config.toml
norm = "rmsnorm"
rope_fraction = 1.0
attn_scale = 0.139
decay_fraction = 0.657
decay_shape = "pow"
dataset = "wikipedia_en"
Each number is 128 + 32 x the weight over its row's rms, rounded and kept within 0 to 255. Layers, rows and columns count from 0. Numbers have three digits each. The size before them is the row's rms in percent of the matrix's.

# layer 9 MLP up, 512x128, rms 0.226, rows 265-364, columns 0-63
107:081091097118118131088117178155130074098093123140116104152035158129102122123143112133142071187110185080109084127130137123133142162150124097124135145123196122158173161081135161153122101118131111
068:125119123164047162132192131170162116104134182074132151146148187089153153134051197121092102206156143151113134132121201100100146118122128094140158090169102111123133164157121083075143155115141114
086:150128110108084117100172123115196104120101136039104144137114058144099136087114188084121184142095080158118100059204192126142114133130171190101150149134100170105133071084122085150082084145117129
106:088117168090145095095121171090170158109063123123156136121080088101122144169092074127125133129145149133119120133131105157132153153133197095143112106060068149155203141085102136130162154110141147
103:098138170189119177124122139143082166132125133140114149126046142119124102158133150156129157146181100148110167095202101126134168134076156108102138141137166134139131087183136045160112153150149148
107:087153095167152182189160144146168107128073144136121125110110116119151123135088157162094182142134078131196079174130125169139083125170159152218136102129062096138155080162116134134091145138128134
086:115163166140101119126167209097171115117081098135125149118091095157151114128166094073133129128117123065134095103137143156152110173172146122163167176121129176108072123131134147086140167152149112
095:069117080110148100071109092179105143134122144144117106120160135154141137132127109133122155139128163109148123058139140148178159137187093146165171163138098141122105165170149134061111111118066120
110:130133145102109157112160065151132174124147101121109109116063146055180126129053145113133077119137153084087125123125076150128162159191189094135158175131099110092134031141119158185129106129143107
046:115153056122085081164114101185117139083140158120174154130106090128185118157143132095084152124121101170078152085186187169154072059162148088072134104102071104122148121122145066154119154145085151
094:147124089102109077115152161153148151110087086138104137165066135102117101172129092125132206143165161131060076105162140241129117151181181120113137137143168096104109110094159133075118175147152138
097:107146143104138140111106080162095113142148113147143159150056156168084172130110104140115063137172125169117103116139071160140065148111128102102111136108111180095128149098149152093038144161133133
082:134153142177079107105112143162126137145162076124068155124160152097088119150084127127162058201182205153148122129117111140178131152108172148168149161132131138100092168058131162110111130137116147
103:159133145145146161136176077198144154117053170129083137110125152148166163142147098097174134175150132170134101132132125123070169100115097095175123156143136117144138181101077116109076196126133113
093:132055101128147096101047106145195125172195142112154170086159141112079152060095115147121134099165067142133124074142097170088097179135176175121101136109083099066176170143185174124140110142073117
090:107075121128126134125069064129156129152094132087158111092167127208139166110116112105106162090089106123076086151133141120096126136085092082180137093157154171097125128097173103164152123171145105
110:117149095096116150108124119159215135122124104130175152137107109165137098161157128093084121094120193130088147109134131193123086144107141136113146161116133126164150145088116148066136111135103093
105:160102144134103195086138113112122147209148145112149135110128162179093090138102108132099109136126126133138135088124123194115139179116087116154096148161143197159194154136135172098147110166186137
103:143120087112132163104132160134128144173079127124157145137172130135143113067058095118082132145164097172064123120168106154120104150134139135115189163105146186128152117116070152143078166141098177
106:208123104115126170093130148106128149194113151129113130099097112126118139151131122170113080110206165145171084100135171150107118127138199139147153125115099087150137138154145188187110175089183088
090:148046126109156090134155059111129129087150094137136113135166090090129154164111120110064119160144172126132139161137131111173149109142113182109145168099133094095073115102132093162143104149146132
122:184103134118098113143166056196129118151138123108177134103136097167115112166117139108146179151125135100140102130119118185115159148123105138189151166074070075172152164089086131119136140086068185
080:142076094126126123136143159119128198197110158139145124142081115120156126146172134167158138136082144130143098141152153119109116191128101112129068097125105139090078164199108073117106174158121154
094:163141145178092087156149118163061129077117100153092150181154155120149158114107127111152158163161173101161084116157137136114125061155092099133145133189105162126092152128114134091119155147098092
094:085129133109178193079151133175148112131099137099136121135125068126146093191136078121086113145148158188148094135104155140113125146116128159115153123112187085094127169128122103128095136124112136
112:123147121106165132105137137132120069117117141103105167125156148119121146068137143090163183152136171156089134086162111097121158153167101136144134140084157106136127169115055138111097125163205082
097:074124095082090160151078148149114176129070098142102136098104098116105185045142123088094140117101147137118118175083164124122144131102133068148108127124105111124136167100115141095159155083136108
096:104120197113156160145171153174198205140140189093129139148092207180068081101127090128084120129132124126131143149153163139118132124116160140176095064143088163116097144156112072155127178116089168
102:151158164142135112150127110102137143120098053107075177157116128215114142108110157116095179176146152157084140167180081120131116132132100129096157129096142116100113149110143114090118088121201125
100:110166114121070107170175069109129119152152093130172117145093140102134167125058093110094174114118159102165100089117118143083168087121130149123121185141131141122144142138115174085153084109143118
086:133107075144125114115151199148158152115122137120132059103058126062113151154161087124152131183131145105127090148154093171113166186191139096086144088116087181175133106095113104143079164187157140
096:052141152177134124175114085111123121130097186116125155108172071125148181131097125189075180145081120177181156131150119138149109136118095132120116144088150133146105149156188178151149103141112124
105:112137083169102102186089161156113121109102097141162178074122106152161141113147122092100140106155157150069074102104144188127112156160142175133106076123101154150049100109132099120150150169153113
083:119117128130125155071132158125130094113131242133131122134169107084107096195121125170080153116104140146145115119130180217069120065117087094146147157127121156122159146118141115145155066154059094
100:127097110118071124157124123082129122199147145130156061131127098167154174131122062119099095118133169128212152127117131139085135149174158115155102157079074139149049113083141138156148104112126136
095:128157160142112118168147198146091091135148094115060157165144106076133155115132089144073131174109153128066146148184109181133121118134144115143078167136102163169096187133154123163169160174116159
096:137072083133099103086125062188111138137124195147102089077116098116075119090085090138099138176158123107115098142138126140163139115096145154118163083065139133143097144127177148136113093124054098
094:188130096161147174100181119204091108130124127057119092092171202158144105128091105117154145120138121160135100156122084086158142112110116116145138134095154091120097076166109128135134146152079177
098:139121089134137116124129148170149109162052164124080124126107168145134145125065156106103089133138192114117108106205147172154136118168141092151082077177163149126152163125117114114183130097053139
097:081166158108082158098140052118161108109170121133124147174123076131138104113130159132158112113150172201138084104112116103180129151121101153133095140107141123101088167095128094150099129124138136
066:159075147170110137063190168144133128172188126157124157120135148103079185161127140141151120091147101143119145107080097140096105136103158216136108119049215153106166195121134133141103104132143091
093:124125118111170168129141118146140188091059140144147128164100089177096168097094107057043101086156010133150071120125074152131124124104201134079102095102136144129082161154150122165153131159120142
101:088127058130132114162136141135146116124153174112120113113162154145188134136089164165134175154161110089091144109120106181111124120134137123115100130104083194148138089146112134154089182091111131
105:099095148157124087142176110150152166130144156144115139154192184106154098142128144081169135147140089159127163093113135123122173118124179157153122114159190191097140124058099137135125147129114105
101:041105088165083134148158156175126162152189226157113122101151116141128093099162106089081142083113103133123130105139112119080098130067059131110134135120091183116143138132156146098162116107146138
120:131128097203112096134136196151161126116162104179104161123142149141125144181115127139162147163180120070156101108155102175145117054163113109149180109097115111126144133110134152134101120144098149
116:117103156156103157079091074118097118122123125124081116140083126144116214114092123083092124110111097118188136066157137194123120179125134145168115122119158108118120165117182086110184101142058129
106:069107133093172127159129173126154095088114211150104149161054066099137184103184127094114167140100183159141163061121143124120140149119120167117154108130147091138137151133150152119173130122139082
085:085151169192096132174116147121131155105085086078135102114091146113132154150154169060129160142118150108110159117118135125135190182164167091129112105110141188102117144174162114132089083196110138
114:184081107179103148113124112175137143090092132170162138126115130117151046145158131078078168153123150139107070137123115097125118132189131100125095126150112139095133095132115154166159117104086109
099:167161098146106126171133097087137086139109131185093181098132105105157134114120126177123175104086125115141128148122145134094146104111137069139060154171071140144124125052157117096146170044089182
090:148104096099080115129126091115184145140103122157111144114106078136160161131104165104099114119079155136156136099147101191168165158169125197123143179116141140108178101188111083091139110121167111
094:075090111146115132049180135090140173129172151112111135105082149179127131093172113118190145111159082162124111113155048181055140151165143146135146110099112119119126151149158104118121156128065108
085:071096131169123070134152113079140193087083142118174185124057158155139176157129131146111173184098136133157120135114060138136080162169159126153102137113092153134119117173119131110158144128088160
100:101103120064086124116095116141116141197169141067090121109074127161105091135117190115106124082144142167148087132131137130190169168137156102090113152091139137102141097117114128147104137099132189
107:097145106135111177135104146143111108180097115169104180123078090141145155193133176102076129138105137088144175110163177178123193104137079121175160153062119123123155091206129153113159153074138135
094:126150127119082081119114099136153161125132093139083118079128146123142173104130142101100193133126102143239141181105117147065165139133153151136158129169149156078139123081148153109132126175134125
091:151126141139177121115099159095157179079073117103130096118160176102144183107108202058178170103140140140035137097152119127116063150159122126175134124153146117079115150144080106070123168161142109
095:123069117143082138093140185051132128127167108174063129156093145111124125180146139105099143106121175108090090127129133197137111105171118105103171150119052139110123102101088142104113182123080062
103:132100116126134148156103152090135146162175159108132115094129153116152124082158111104086112112153095127123076140126199194111172165229175155161127151153129125137095139184191155137155140109085072
081:137170121078167168093109078175125186118149195163146117144133127117124156133129071099077152067137142077156114077092156071170080119133099131116204154076137120158145115108126121118125121200157160
099:109113151106137077182108162144105111098124149114158120129109100082102152195052118093083089112158150092119053137106110167138155124081188078125127206150127078127086162138107099109171107152154113
100:172149121151097096125163150155154153177186179074142127097085161136051093186071114098159106079174139123104165088115117167140184154157158137110133157159117154098147104174113168148114113192094111
093:149150103111135135124095098114160157127200151098123135137135087093118141192116157078160132120101134142168116136099128127136128090099133148126090159172083143168036193112078148130111132157131154
106:096159143126123098130161141147186055122170102104146170116138158103132131115118146104079175165132159091118142140057143123168186156145158167105159138125207118100129148100149103120105086142066135
104:130121116098107080120122128177144069119126120083078197129190068114106183073075117122102128126125169167088123109136093138103114124146165123095134107084157176112077145107131167148112137176087162
111:096117125094104121144123128173188136167194141146137136158160074147174069135113187122159196133081116159139158145124185198121133122140137113136113156134136225069135148096147162120124099169155140
103:113121128144087105194137152145143113131119171089139195107114169165082148125140190160104124178142066088110121129142097080150143137138148118131160160141128142147133113104124136132051137154168183
110:108187097174163135159100146138114152151159182116153136103124093139094173164045130093085121142134144143113078153109116175136078166152150138111156119131154191124159125071133138134027127169129124
099:169089108134132126058127116146176121140135112165155090136094166099132191122117104161092122163090133095128078071131146143089147131148098207141101150131206170074106118107120094078178105147168173
104:066103139134154117092097115142192143102132164135158141112119101162132181086144082082129149126169138065088100096080107112126175155107114175116207142150105180147135140114095124097108143134125172
113:107176054132087102171143106129179116172148133138190099164133075139142095126101126116147151168172116148132183072109113165065199112167145123123150138090106205087100132149115079118105097130145115
105:145095056186172158163167141141210139143150081183126128124120199157102170105129139127038108146169168103160125118120154152089186129068111150096029104095130082109149156084121137091156141088144147
106:095156075109135109150166156152138091139168144123122076179119101134116151109122129097080098187093142114103201104110080141088146147104132112127143086060078165117096129107094185127104195135095122
084:093137108086120156131074056125168152128126121156134118103124104116108180120120032103084124152105115182144167155153182167052142128156114187113141094164106131203102116101137149119126117142127141
099:055083110126103076100084116145158090129099178117128181121130134091119149152127174098140171118151129122102159144163100123156084135155147113112082099123131087154158117168110148110065142104122148
093:160128089154135071149123188166121103151129102106132156166118168143133131127090131119163174120165161075134159109107099214108173141115127130093106100107116196130155063091135134145136167130098077
098:148173134158111126155178152113216183189109104173124163130149093114163167147134126059136157110159167154137153113131097112090172152173173093102159109127108122136088102152161082131157121156101036
099:154148135138097116110133136173121074192138140114127115135131091131117139151091190062112158092110107123096141083153172141087136137134218111167112146107123078114113130147079112148134080185125158
103:110105123134081127127125134099202132163154141105123151179137108151140204155149187102091124159133137111066101119094099196097117205158155128085152111154070175160122127212097162165129163153112132
100:140096115152159126155166139134081197135105134170117143165128122120113163080114116105141133150118146069132084115162105148122159157089102156096116081067147138127098077118159155131107096093143131
106:157120120088102065074115133165171109144157104104093184155086148145137124120112134099140148143121125071080135121153128216112148122108145128123200135181189197134101126065099077123115102123092088
095:110145100084099189113101141165181166169116101136104149158196053091139134097177161115129126140162131139136135117084104114117113107124145157170131152075151102129091140107129150163138131076104127
083:112103131197131106131108060090103123128160175106092113149078166150174113091117069099084121148167167191158108109085131094122129137104156098098163163152101127084061119110112083114091171109149149
090:077132163157134169161093132156143110221185110128175128166115164138204155164097128118132130148164113105170177075116135165139157118143117087120146123075127124142111165156093154098140188112139161
094:112114155135131192100139149079133157103112092083188174162084093121140137080120139120092151119093134108170124162026154154084162110117163116197128140158159135120091140115087134112083107100109127
096:110091144097120124152113104085150133118133136065148144099150028094155084088071064119093055147123171089118126129196156151143174111105117153158132189122154155138116120185121123127111076144159126
102:121146111148102051192130106179129176139150134112183125102178129097162165123129113152130145132148142179156145136127089185117166200108176127092155140124134150074124132120221141131054171169146162
100:135140131102117152086147058056157123144173187093106112090095132113160129116134131137095116161107130155121116086097084160133179167144142123142101125070105103107123185148121093083134177142111110
104:106178162120073099103174089157188157156090102138132162161074132110115115126106149128088105156138148040046173150080166155146088113153032137147116106120146108126107131144150087102171172134109221
097:118133127134097166150177145082144123077100116130115203125094091159201073101134115168125121093158154135115171144120141198108142154141085187136123153119147106101144135161108193152145089109123142
112:042150148126127046117145115152118070067100170087097139113115099126107141110156146113099123154111133181097158144180135161126135146115088122164100131091125124098172123110128113165102089162137124
103:122141205126132152145122139098112105160153125131122074135086145144117087140087145154134128121123121160055079118125107180067161164115115123161108169162126150108187068151166103080157193144126142
094:126084186138133102175108110092125132136130159091141117072080109172097161113153100087084121092123183143087096180140165170086131114172179118105201100165114113180152137150133112185134091106140066
096:131096073186149166123105074121164061116148115129084136122114135128106182141070152079112126185071137150152198104168123191139106128154191088104149176118110089116101134127094129180131158121085173
105:150109166110129135121189130186114107123095120077086143148070141165146111096108126127101151151124065148068128055198103150132169089143118160066111159124145177108159125127166103098085072102114121
106:133196162152100166087107108172167110138105193093100101174124153135105161119143147104089099167131116173131140124141091119152167130112177170125188208088167134078116167131095066144109047128119133
081:110146137169098128145137086107075113100119134128093109117147084151097162109124066114146147127200149161052115123199111172104139199147143090165134157156205098114138088149153130151178166110131104
101:114146101106118087128122078110140169142157152112143132140121149143144179172065121124135121126094134138139185141095116167094158086131122072077167101047159102077110154089172172159111127141125135
116:193135116135142130190145126121089199096105115146142167102112134143159082150098181142129087153107123107144128127157148160118167092156131110131164130130074138097155119122136191155148099158131155